{
  "num_hidden_layers": 13,
  "hidden_act": "geglu",
  "init_std_qkv": 0.0158,
  "init_std_up": 0.0158,
  "optimizer": "soap_variant"
}
Each number is 128 + 24 x the weight over its row's rms, rounded and kept within 0 to 255. Layers, rows and columns count from 0. Numbers have three digits each. The size before them is the row's rms in percent of the matrix's.

# layer 6 MLP gate, 256x160, rms 0.231, rows 167-255, columns 80-119
088:157166131109073161121111161120097112113125125144115142132107101135144097161138176071101163113130080117073116126106143113
109:104116103127133162096112129102119077163127138161118144109111156108121157130171110177102156121164099113122133138121149111
095:155128145153134171144127112103149113128141129140132156113112116139116102159131125163081127090160116059069145114108166125
099:151164115148111116093086118165121118090154141088081172153102124155119138128115175139071091113115159148111132139127137141
096:121140140125130199121110137135111147127116133122117149107124131159083141145138101100096122143103121142108134107103161146
097:133090139137087122123133153080134113118151146146108130126113141168118096166098137153148107101159106131141128132103120153
098:154171139061126148100096108103139124107180125093116170147112096127096122137106151121140131094146108137123134077096121136
093:109146125100084089142151180117089059125128144173136152133125137143121116123147104173115116146176116182119140150077112131
114:122120127145126148127154157161127087148113128152098177119138148159139145147129113134138129114151133060133089136123134125
100:134127079113126180144113095120120098120108096143114119111136154121128137150148108146129100120137141113102124138191094092
098:117111119108096125132157129101138092132148127116139147131131153129151169082131149151130151130166126104166183146113133152
112:133124135129103154142137102104128122091101072111131074114139145138137133167108104136112120125150143134099149111101146113
103:168106121185120109128188122117144125103155116143159149110134194064096151113146151102086150121159164123115134104096104135
095:112107075141154112088130151127105168138113085136128118106137178123155140135139110131111146180146117131080146119150072155
089:080139101118181160107128122143108127141127132129167167149079093114120140152097141140124151137129128146122129129110153173
113:093101129169136157127122164115130081125140118108151138139126129129125088067119113135111133132176131146097097103133138143
098:084154084150130103124120116142096120142140118122110139109140128159124141087068139159156139124135113144115151143160158127
104:112142082157126115129152157127128080168104087145099135114108097137187122113181153102128138124120134124147099153070116114
088:113100128109125123113129139175100134144106134131129141155079114172097186159128139140089125157104113114151142174126140120
099:151137120138192135126158118158154126093124178139115150138123130130112111083127078108090132118140091152132121160075103159
101:145146173157158106148153117119119060103127137154103141116132137136143123160147137098161152121155108134123151095076107127
091:120127132130172134113112079109156081143085092123121091106111135145135132148185135120162158124145142117127154120159124122
113:127172124139143145097092101120133139109115137146122131111165106129115076129101124099129085146109127149141157119106152112
099:133132126095134116139083092097122088142168118108177147166132163122095100127076139138150170115125122139114150133133119171
097:130143116093145099170165106123140127092150121098114117171120099128104163152127140124109111180134141102163162137178121153
095:141137115137149133125135123141151113141137122167122134110141108127114119104148102144112113142162080136169072120152098146
093:098112135111126139118140150131087123142126126138147154130156114157099091091065133127095127171130123116143096203160105127
154:118136117131143120077143177133132121128105120161175150130144130127137156106114122072144208124095122153126133144140114111
106:090120119086152098163113133117088113136113166132137121116100148128100111192137135129166150146131133160163080105135117089
089:141108114153126106107104125081103120119073124161083128149130139132099138167127118128119100132159141133108124164144109155
102:134126094143136117118132107082098092170113172117129092151125190112113150193119098155145099126124122108127103125156155117
094:076134100083080121111162094109167158123070101138148152114131148107109138117140175125148117118158114130118117155154105104
091:183141130133165129142167105101141122144089143135119111120115100104144119141176143133156129121137153101128150076173137144
095:117135129118152155144113132114117174122160177117116127121123141087090135156132076130089162145120105117153087143108093152
117:130135142184118124133115179099112086135134106162171119118089130137152111108085145081137125094149147119127124116093121148
081:099129106119079106112078132097099128075136113103161170126119159116113142104121149121130169131114127141123125158118106115
093:123138156131115147135132161070120122148130123109147164088084129151106148137128140097100142136165090159122122112134121138
089:100138112138125139128134113112116117142184121134126136128128107166097134171110118128138141157160152146122140101137074146
093:179132155157135143080127135121150078087151115112107146137139135151138132129127123119145109082162103120136111090129192161
088:150126109145091122105158118107171178104127132126082126108155095170157128145146148052124121117133126162133142125131127133
098:105130128173102128099099138121147133105109163100143091142111108112097143126152116060163125144104158158142125162101127137
108:082116126063135158143166107146128124154124096123104115082164145145169162117180094090128118102139170095079114173098120101
083:108107046115110131117114125119174177151116116127083080156141112143113138112131136138142131165094134160131137149129148125
107:140131121096125139100125152087136094150176120185115151109084154122135095138090144116124117131123112122143160144107113167
112:131147168118153144128111134117099129105138124138096172091122124103107148119127111140087163139157107160134113080143128121
090:125138096142095156143096131114130101108121155126126188135134165130151134139119125118104147155155059135096103125092133090
104:113121177091153115111145115095135085127130152178120121107130157106111127154106115132085138105137110155136129153108173129
099:096126070143120109128129145172119128127100090099129134114134159132125143140083138117082167151114135146139105120186122163
101:124137132144139167105106123111144112132133161135132187139132130143135155127163137120152099147130112093159126096098122106
107:099140098111141111149128115121125111131112135131182164101155138149103118103124123137094150139110119115161141147103099137
104:112141122206111111101119127111142119148142108142099132157162149158133100156116162104125104092103127174130177159172107130
105:125158096145136169139101137160146152084109143143107125101136156137089116206117113127119142110158120127144117152106109100
119:154136105133136087113122091105180098069152113108103188152151126107127180124123116127107122155113118104119120150112135160
110:120120110160101128113134103159110088178144140132145138105093134135139152151127141150108171139112111091124144157125104149
099:123131128108131188206149135151108123118138065124146097136105172136131130134119136125098098125141179145135149126135115126
104:117158129142140124086111101135128134130134127108090181140153118120105159107078139113110085168125128144114128138142143062
094:142110135159126112117117138101136086121087122085109108133125123140153164146075140102124112136075135126144140141099099151
093:129148138120155162147141148125127138117129184104146106144153137073073116167117142118144090141131153130147103133122125161
098:130071106093119155156129145144138123110124099103104165137156160171156152151148098142121076133141154103119143133102120127
100:089145141114176132147154115148143119176102128108140110094129144113116121129076119132130176122128143119099110157125138161
092:087110123137136116155156126102145123130132103111151113119159100152137114131100174177159144143122144143121133095103127110
098:111114108142139165129135147094127148116147120124126097147113133171097106080145119174099141153144136156180072138134090093
102:135127120135133117151134103144083042095090196101135147123137148118141167159167127112112158144167116105123076130161134096
098:128189191152128144124108130138124139111145152103135108114170150147058104117067129140144130113151136148159145128160131106
101:100168138126112155087099114131098129168112148124120160114144144131128131166130150115155138143168084116151126140116095116
090:128134143119094140104099125121150081125169135117147122187127129151101109145142168098097074165097122095132148159101137145
104:173138105103126115161114155113133102152164147126074131141093156096159142123135131133116056159196115144103115148140111145
097:125154150123160116163121136127166117092114203148130147131120096114168143144114125105144131140167138102111140113064156118
095:119140128122138090119112119120148135105125097104153121128142101130152141100169126142109140107153093107125125119145156170
093:093177141134104097109151163132098113110117112115130139092127099165135136158152107164120126143111123133141134122114104141
097:149141139126120086159120116092164124089125148183142111127117164159122169158171110160150145122144111110105146135152146119
106:061081122113115111135114100135173110161119108124124154120133139057152132147134127126109160133142131156110118149123104135
101:131083105137116162111127140121132123144182149155135150127119145106105153140121147089120173152111093133110136113100130130
102:141165101166086124111107085159152109125127138103125107111121061146095111117136197109141117143169144132075138124125155128
106:100108112114112140122131167111086119133084112154098116075172140133097127152165131151136173194128172121130120138121116138
097:137084093137108108152159152083167109110120149089114146083164140125117149130099114131134124144100153154192165128150153141
109:087114107160132138097173110095156161103129145107156101129156198132161099134082117119141107169131135153147132119065124142
109:128080138107116128121153087129120148116132111095151091099137150157116139061056134143125169122201148156127117103155100156
099:097154129165134088146134098116152158099140199128124124113136120108111182164108105156133060133090122131134131112152143131
102:135158120120098098106148124091124084153139097150134120097137134087144113116131118092086155140118135134167120142138113098
099:137119116160109148159154165125132135109112094150104116116102131108193109155107148160106177104132132096155134128123090134
102:139127130164089151100122158114176101120142118145120126103082126113135108147090072146132142127159113160116142173129154140
120:099155114104136123113117078114144086073160139109091153179109095107132138125106133133111127137140167161096116162088161115
089:102100115112163147104158128117109130148139094144141161092166127170099129125104120146095147122127145142141127138128151154
104:142104124131093128104165150152117120125134141138096123106100151119117120121158117106067118139142072143156099112162114136
095:110135113111158124142125115076151109108113153089145105132116157127129158150108083141122137143117139119144138130111165125
102:106092122110120072139116121128124113154105126130164155077124116143107125139125118133132108118184162136130105185128138151
114:132110081132090162125170090143125112129124158112100131137135115089117118109153132166150117138105104159103107163131110121
108:133119095118151126093133134119122120122156099143120172077122166106119126138151157089095133110109149166127096120140084136
# layer 6 MLP up, 256x160, rms 0.237, rows 167-255, columns 80-119
104:076143114134108129084123151132113141159135105108154114125119195133102154105112076112167145149121167131106106109207134152
109:091100146160129132121136109112122129105121156126172116133137134119152119119173087194075143149167142078105135171109126144
107:120126119099154130102133105142123124143161145127110128158151167178154139088120139104137144138101130167149134159129128117
106:121092115123130187126099115113152131130088088118104093140146131139126148087141191102152168108128166159107125113122140145
087:128128149127151139146142136124115092143109131099080134102136121118084115128164132073093121122126123133075124143114129113
097:110149123130146141120116110182115126114121128165150129126109115163090096117148139145127122164119091174138134138082125140
097:103135135085083127141126141129129111092159137174147156123093104114068121115117134074133142099129135107084119125112134135
076:131154056141115194149065109144147157113126125116089126094115106137108133138123138122123153119153171137144096107118108108
103:103115175104133127126137126101091133083118096081156120170129121144103088096133163118126121095153091147144143156175138106
094:159149138138139166088132078128159144139118101149135144115068120136155124112128106083132170138136162126108109125072114105
098:124118165108096086156130122128096098158151144142126074127144137128118125128143104116143112148099122089124132138150130145
110:151125140158120172097134146112122148089145150138074122114165102135136109151096154102122141082106153108070150142099163112
091:156165141114097137081130117169111155137118123145124137146099147142148129140094136117114106151149093137183113156121106128
100:130153137116097143101130108124139095122087126137120120093090086150153126110149157145134110093092133132165138141115123106
084:079102110153145132119138155144109119093132152092162172163111122111146179134104144112116129154138116122102148129103140121
103:143135089125106132074123128109152110127121163095091142150136141141089101121123128177094129129143147155092110169128145140
094:137147122150149137099124188138155149176116117113084122142141151153136157102093135093091159139109102116128102115136173134
099:131106103133157105126132133153128162109164140166124102132108102081170111147114154084138101110131111113114126126186120109
099:157149148143142093119120105155094088141112130147130155132095141124143157129087162119081117137121094149160128149106120103
088:188113122106177146118138088132082099119117130075123134182157131123134117118138125117166111156114099145140140098125118150
097:148121092153161091111104135090163155150127118127117142135167131155136111116125158130139115128106112103136141168129094177
095:134127142109118145158123142125118145141148160124101125143094171155098134091095167121110108106106089142088112121163106128
101:103173137098153154126107122143117106057115154157168082103148086086116121115117119114120112126128151142109124151099202167
103:111112117105130144140135129097131142125095104066120126112134109091158119133142102092151175123163128125131157103099134169
084:110120154136134116149133151126161157130108134150200146127132199131126091085120074091174146122116140134139135148103130109
094:117144112110158103101110137114132121078086108135131166133110116131135103114154149139093124146124102137134134147095155124
089:129162127154115098092140133171145127126124097119149126149144138132128145123094098130131110145122116114110092134139095089
128:144138128123142178167178118125159167154108144146101133131163136110125141145139149130096106148181132154097115114175105153
105:118149113152150110117130107162145164107157129085126125142132130122132137093143127155085137121144154134157129170168094149
094:116086137153133126167116120094121126162108127149170119161144103121127142153129148146168126130167128141133115153165131119
101:101100103096143120120130129134116036162111100131139138149094124137129166133136129191132114133173130111112128125165155116
097:074140127117096120094090116117095126130117149140134152168114140116111140120154146151158162081102062146145142143158109152
092:069095094142099114128089138126118138108144123096135119159136135137116131108067106141088090157112137128167155162099116114
107:097129165108115097112112144163105119147103121100102103150112171163096141095086143133124151129138100210133127158145101126
114:143132174146190094168147096121157106089060166121140139089116114071126142135141079109150128138145144137122106131115137157
089:093132143125147109130104155178151126115076115162143113154143158120128128137149138105124101150135129113159090187098163166
094:117157198156125114133112103152148111122117103172139157078090095165095088102133132116142130113127121172127155092185101134
101:133121137114146125113130075136138117114086112119153110112145180094118097123118148135110132108092127128149137136138180124
100:133166124133106111112119106170125139147088158153122157125079105095163134134128171102124156154128135123119147106151103151
083:105125144164124104136140108148138122105124143127134107138181121152136151112141121122138109089139136134141132109103160134
109:111141124106113146120138136152128122142117144123127143149212132118164144126137139156127136123127081102105141108086144106
102:142164153141124106160147109120171095075148145136125163116148110164098090139133113135138163110096131111127124119135136146
093:118100091114120177170159141108122186124152123127137117185127173127178124117146093172104110128137128129126087133133108107
111:121153099136134121129112113153194119118135101143127148155145105085149122071143156147101133156127130142084136121109127145
099:117172138156134140106111102095139103099133180179116086140147123110145149089112142093139109135121108121064106093093142123
093:144104089176110159161139112126129117106135116100130094158157113111133094150121134151111073119152086119156112060142119154
104:115069083184127125130097164121118084137139132108118113150169115135132127092120125138139131120123105157117109157119095124
099:169157125147115114114145138097152122094112134114158129150126094112093154123175138085118115116111135124078178120116154135
090:135169156118123127124117125087092113155148125120148123113136114107136099171187126143158171137138110107183113137133136164
105:115182101110074139130072083139099088124146130152115125133145143118098112100116133127112169116113118124142160137103084126
106:135144097137119120109132091127143153115139124114155153109115108171085145091145138128110157109137133171161122125116148143
101:122146166106149118102137135113159129135139139153117121130130092116131118118120119088169124170118129129127171153082105112
109:128128137130091099138125118112161132159141153156162101124139136135124127126125103099156132104120137103094148107141137128
106:098132128129145174136126101096144107070133118141117145082116187113152139124156086110119143143122138165108174133101129133
095:118128104103126133085108156114144136137146129120135133124127115120107120118121107145197131109070094127091155156134123155
104:090166125119094140162143078085104112082164102104148159084169135156124122110116095132109128158143114149118149141118091133
100:103082099140167138136120133156197153133066139135171144150102111072139158087144163134131102160108100122121137113102101153
103:197134102088115155145136139169110110123111114136137109121076122094064118105141121114123122099140123106130083145093176162
081:142110150083133112127099134094166127169098139115166110138116095127109148112113191138122096122124103190136126105119127103
095:121179122098166120157144158125125132113143138116122162111159143133125081076119131106181123142148135101124157146119084135
088:149135134106071118100124132152130144157068136104112114137116121086147142106179099130111142127138131157121157178155114128
096:154101142150133112113162114083115170114158107136169124083151119132138118154111094070137101155165155124146126134089149160
098:150143121133147125163144113152177159128143141125139142128135153180151129141147129132117113123081141135088138160090110098
095:137155136126129138144115131128150104115148135091116121155116161154083116129097190127142143130112103134151159123134121170
095:110149120124126162146161122140135107145084100101185055122126135109143152097155154141147130133137127160147134051129150149
091:116151114159127144135139114128126137143128095100133120117117136168139129100088115182125150114130099156115078140149135155
094:139171134100119175106150174100107155137126127095113129131113166104144129076069139102150165183145123146130136147141157153
097:110092121127062190151120136114149130189114122089109133152169141166102146117085163130137127120100127091115175145142099115
106:128112092129129103133166169164128118169089125135134138117149134116151173096134113143137132157161115156115121090125135082
094:108174150130128118105138110138130088101120184116132157109122115137133146122151094082130167113154159150160098132133127158
095:116149111134089102083103135144128142115166163086118123132133089088104126156122121106132113141092092134081149180147086137
109:128139109110163161154108122124165131167142066160112143098122135151167133114117137133138176141076079084139141097102079131
105:156128110152109089187108075109108095135118132122156106110138140071100114162126167174149175094114108089145138113134099125
090:092122137093130147170115111115117107162109114179101114112118150158128142154156118129102104118149154127126168151130073100
099:118158112168112135121156135126143128155095123142130100146118150108132171139159101149110131155141162132109096109120104120
106:115144127117139117130125158131138140147158171117166139132124122118104111131100124116155105156065164141123115127089097157
103:161095097172108142115129106167102150070119160096145078144147106125076108136110150143135133136124161168114111104122106215
107:147144110133119177102080095129115146154127143151159118121123106146139143149143166161100127155125165141126146123108140123
103:137122136117114117121119106120157148089141098110091160136131133134105122158152112146169169116128151127148114149107131104
098:096152119098130086127126182168148128102120117135128112124128123119111130094100169142130118127100127165101139134161112149
096:118156119171117129120157130168160172143112121124113139124140137173166152129150116132129145123173142051102122126114075127
112:137122125139124112098122148101115100150127172112128109117122147103164186161162086167116098120134099126114119149144153122
120:118171119092073152120141071158144126112122075107106149148130102127130117159116107168141158120109167116142087129139157127
091:189120143155135107116158123126154142085110149126132147138123093128146167166174112116162100099145128087150157155084110112
099:125143146094155147149156102129125110113146145164119113120127101185119094083121097160155100113141112140123086133137144145
097:121130123109108130110103075151110111116186137121119140111099110099120099115158104127129159132119096155115111144075158137
102:104171146127157128103092156107115151077127199114149136130135121117064092107079103115130131085121125188146134131098127103
113:098145157126160146117105126133119152117135113162168126077114065144152133110114137154174126155161123131127124143126144111
119:157147122121111100134133158135096087140139118136130091160145116136109143121128149126148147094093104151089130127118138093
# layer 6 MLP down (transposed), 256x160, rms 0.22, rows 167-255, columns 80-119
101:096113106129097137111099115123110134091145117127113161136149171115176094112136151142124109128126119111144155185108152122
107:075129097109142129101140147159119141107120126121120139119103133079070137164126145145120141116108088161176091153137131122
090:116106123100091114130131164112127111120148142145112118089139118099112114182126145122133143141136155099140116085102141195
099:113127186124121066150105112163144108135093200083160150095102111114086109150133133131130169082101154139127153114169124124
099:156135152126123176150139126155074135124158157120151134163156144113156114113148111094143114092117151125141148097096135132
086:095125144135182125158109147136118144106123138163108100117181110066123127129192141099135122172130171157144102136112165135
095:124085114125163123162145142134146107122127132111098154130147134150170144140136118154145128103089145086165109138104156127
093:149145140121094158167174134072118102151092128201131166119148127157113076138123135133066119155167116125130124102104104139
109:142163143098151173134133112130079123119099147121132171075144131156118152130153114156101137157145161148145124128145173176
101:107096146098148134106148129128090135102157119109158139151150130140092176097138111103123159149095115130201119104134107114
101:137085196114106112118121148139138156075120132138113129115130152088100132127101108117165153143108095073147078094140128089
113:127115125153134086118102125116122102141110144134180120111154102141160118101124104139147175115150143124111089109153123070
098:135124128134080159120120130102148153130143115155077104162161147156117175139143127109092099116157130070112129143108154156
101:114082143116149143093162138136121122165110131135140108127189093138130116115121142117133124148145139113148137110169173131
090:106096134163142162134127146144098103151128150170135111139121107106143163086101091213133145111149138122109155148147151124
106:121177146166123152143173069183139103137110110100152134104134095103141150187133165149133107125162125153129133104100132119
090:095120142150127183138086111089119147133149137185113147140092099131085137113170148165114130135133132125140146153138113166
105:123108121117140087085154148102122087099145125095138126141119135085155143092185122129150100132130123131112066110149081133
094:147130103108158130175106077148113097161140129123102120115110140122129126090130145153156099125110110104146116113127208141
098:091140097159105128142120177111119107130135101127104109135175118094144103144110163124105134104131120142111119172152149124
098:150124112107091138137102102140073152145133114122088108121128126101101101122072131156124128115128126161123119160109167156
087:161149087182148109150159148136134127133116113131117152135134084122146090123138140104136123111111150107113129109109166133
096:151114121117125103157155131169108147139141087112118107095125170152114170137146089127141151129120128103120083134130078119
095:121128134134130125085145088147190131151133169145134122127109164164116124158101124169077110159156157114160102149135128099
098:093104102106138118128120143106147137116087126107109172095149125140090109154147088137156136115152153152141083121096130150
107:118104119126148148170103152115127112169118096140074090172123108113125124157106155115108091090093185154100124117151147130
079:116090187107153145116102100104129168103117115111120130116109083094083152108139120127062135094112120102126131164073106116
117:126127087104098149146116135122128124121090166103063137098105137094125166132111154078148102115140131097115131139141140107
070:110112086105121135135140130160097156137145130062113106146113075109119124144096104106089152179123162127110109110146136108
096:114118091120143129111141118143062186117150111107105155140103147073147139105115163126087117120133094096090113098105136128
091:144129162109121127147128153146125204103123157124114142128166136134160095122148163092110173132105137104153128151095134153
105:141135135126047124122149123132114133138183127159136104146169117135115134137120112170161121104152118123114169130102136131
084:153153130105084134135133137131111098144124156160164138127137154181107106152108105112154136141169156187138137130130099142
099:141142157115118133189137134146108184116138092113146136151050080100120139151122067100124122104138153145140112125129089113
091:102123114094129138133152147130149151135174120159120177123163146140122085124165160150119129172091104099138168156162127127
099:095153093099149083153151113125116106081075099136152120116140132117110141138187057146115150130115165131132119109116138115
096:133133172149176143154137129164142117169134121125162141119151129141121156147109147141140152098140157095145123137193208139
100:093154094087164141140126136136168093163117194110091117127149117194132105159118126105148129096177181150122137123130166154
100:123159113132093112122110125126146178142128116120130092111161160135115087137095170142122171114138154126164158124180165111
090:111087142098132110128090146123086132106158096113126125137111128125117163111124113139158095098069115114090126135127175139
104:130128120117174165142126126114083118171164101151112157095119160142107134135132118148137091155097154129131132097179128125
107:142106130148100166122111091092143138117111130078094125137119107124139091139145118131079105105128144110100146170085116144
097:163112128107143092154083098111097106158154143113155150120131114110123099146122140071143147128147117112133097129131136148
110:130128160108117118164098152199119114126126151111138142118143128126166167161107151103095134103111104125140121123120174135
099:112145096146153102109160126109138114149133117118130180142122130189145121154121129116133116150140144137142121124184126106
092:128114127108108107136137168130139125150123137119131142151125129103140131122103138067137142166165103128136136095100148091
104:123169146099157135123149094121169132123154121136120129091132125128116102122125126118109124143122131118101145093150149144
081:076153081112156132142162088113159118122139083112102135153127138116134150078109146135085149107104140116127092150169132134
101:139133148135125145162094120110156141167119100067154090143138110124108133082154101149146143095130139136101147106128109112
104:101104115162129138136140104118151179123117136157113133135151126152119132132110120119177140145186132151105160126096127157
102:126146086158149127092113152101158097142123132102133109117108129095143108092177134148137137102134118124123152134167080163
103:123109053107160087099117174123124107179119124114108132113127143137161106102105138119089147139154143126100144130115156159
101:140137099118134155128111148104134120168118121117126076105164161131171107154139106137097139170109115091121103130108123140
107:155143126152161098132105130125124153103140065152114143137132105181166133088165141143128144115119128101117113145143138157
103:134123126143146103120124134146154131085141119110121176134126127109122110121117150149145138151179140089131102100118167143
100:101136116142118149134099123095150145159142127151082148143107134153122184094116163125107123104081128198112096111162154107
100:123164147139134139118143095147073148104088099128126111127082102144128114125108129081134151144158113142166119122162116126
099:113080148117127120124167121078164133149121094111137145113144155174145165143122101106113116139093065120157147135165096171
096:149111088126081105132128168091157111124109142145143160090173148121087129169104094156131144144161153117114117163143146120
111:166137123127106111092098138141083139117144131129123111152168098138117152140123075151127126124145151171131131083101138133
092:146114113103130106138098116108121122121096148129161213117160134123055151136119127108078128088135106124148141118109129094
099:151148143157095174133128132181050110141125194140165114125108101124123171160133147124140090116165141151111171114099153116
102:156126099125108100141153137155126143123111120163146157157134108119134171123151104125135126117153118149168091123131125112
088:087097136141122122106153078074148140091092140119151124138135125126126160115161150176098117132109109112145113101103110075
091:131159136093143129150116135147124067126095120129157171117106135147065156164144086138158158123161123153113143115115119129
100:111138081138160111116147117093132128120142134136104135160114104169158139078115128096154152078099105134105099123112138168
105:126122151141133136145157142076142148078163171155117158128136157136102161081111145147134108185177118158092122145111115157
092:150135158128161115133129119114123117123080147150118102094144129136148158118172092141132144109178154134129077110106160143
101:148139151148122116102169137141069170168160166104112165156151156131149136125120107127102120129100110167133120109119151098
094:157097077145111112154147142112146121110147119118128124121124083110094129119142175121137102141114104119126167155123127118
099:115173108101143129136117111147162119129098136103150116127128157147096109088135137131066157123146145098125125156152096138
105:100158120108128102113132104115115125126121160131189157112078145116137108096115139128146129123142091123158120119140111139
105:136159119160099115094081157091120140097099149077141143117118116118064109165135126144111138166122149130126125130138097149
097:077138100180100147168136095086113120120152122163117128086127142126123150154125130115117146145151132114090155134132112108
108:134112134157104094097127102111149065169118131136111104136115107198170144137136169155126160110125095171099129163111099134
104:097089136126151143171115101135128116104126157106125137110078113105136131115136115116078134157109116126153101152167178128
106:119099066091119143107107164100153119119118110160112154131187120138123143111140132118124116151131096113093127147134148150
104:181105189160114112129088111172102053104122137129152141136127124153106113136084116113138106123153127106118165076144139147
099:131106107096138139121155129123142146173161136120108130114165140170132121105156149124105136116142125145138083122149120082
099:144096146164161138100145169093125122133136108130074146154126117195112121153136108113092131099099142112157129096170133132
104:149124135157114149167127099129139145089095128163115135160166132061079133135092139174111148111117147103119154115142116122
103:094107139155106103121134110109148150129122136135130172115154086141148131162136132133155158112106132107112132125113146134
101:119110106108134151161127105097109086089128135162149142149139130116127137158146141139132116106139113118124094176071100135
100:134158153140105113185144146117118065141089110132134139153089143131188153108093134152157113127128103087098149143115105096
107:115111122101136116110149108109103119125137132116142079121129133116088122120125166144109123151137146106168150142150149152
093:151105118137142100087162132088145144125044125119111153140163146126093087131095140154089146141114104146096138134157158177
100:150156129145146134146130111130106130101122135145137122137135114130135129071154099093173129141085134148119109119150068152
106:106108138119147090109159123132111103121158119148170090161145105121085149126142110169121115112135131117107138114109151130
101:108144121133104115112132126079141114120109142164139155147138147147117118106118156131153132119145114186135107174149111105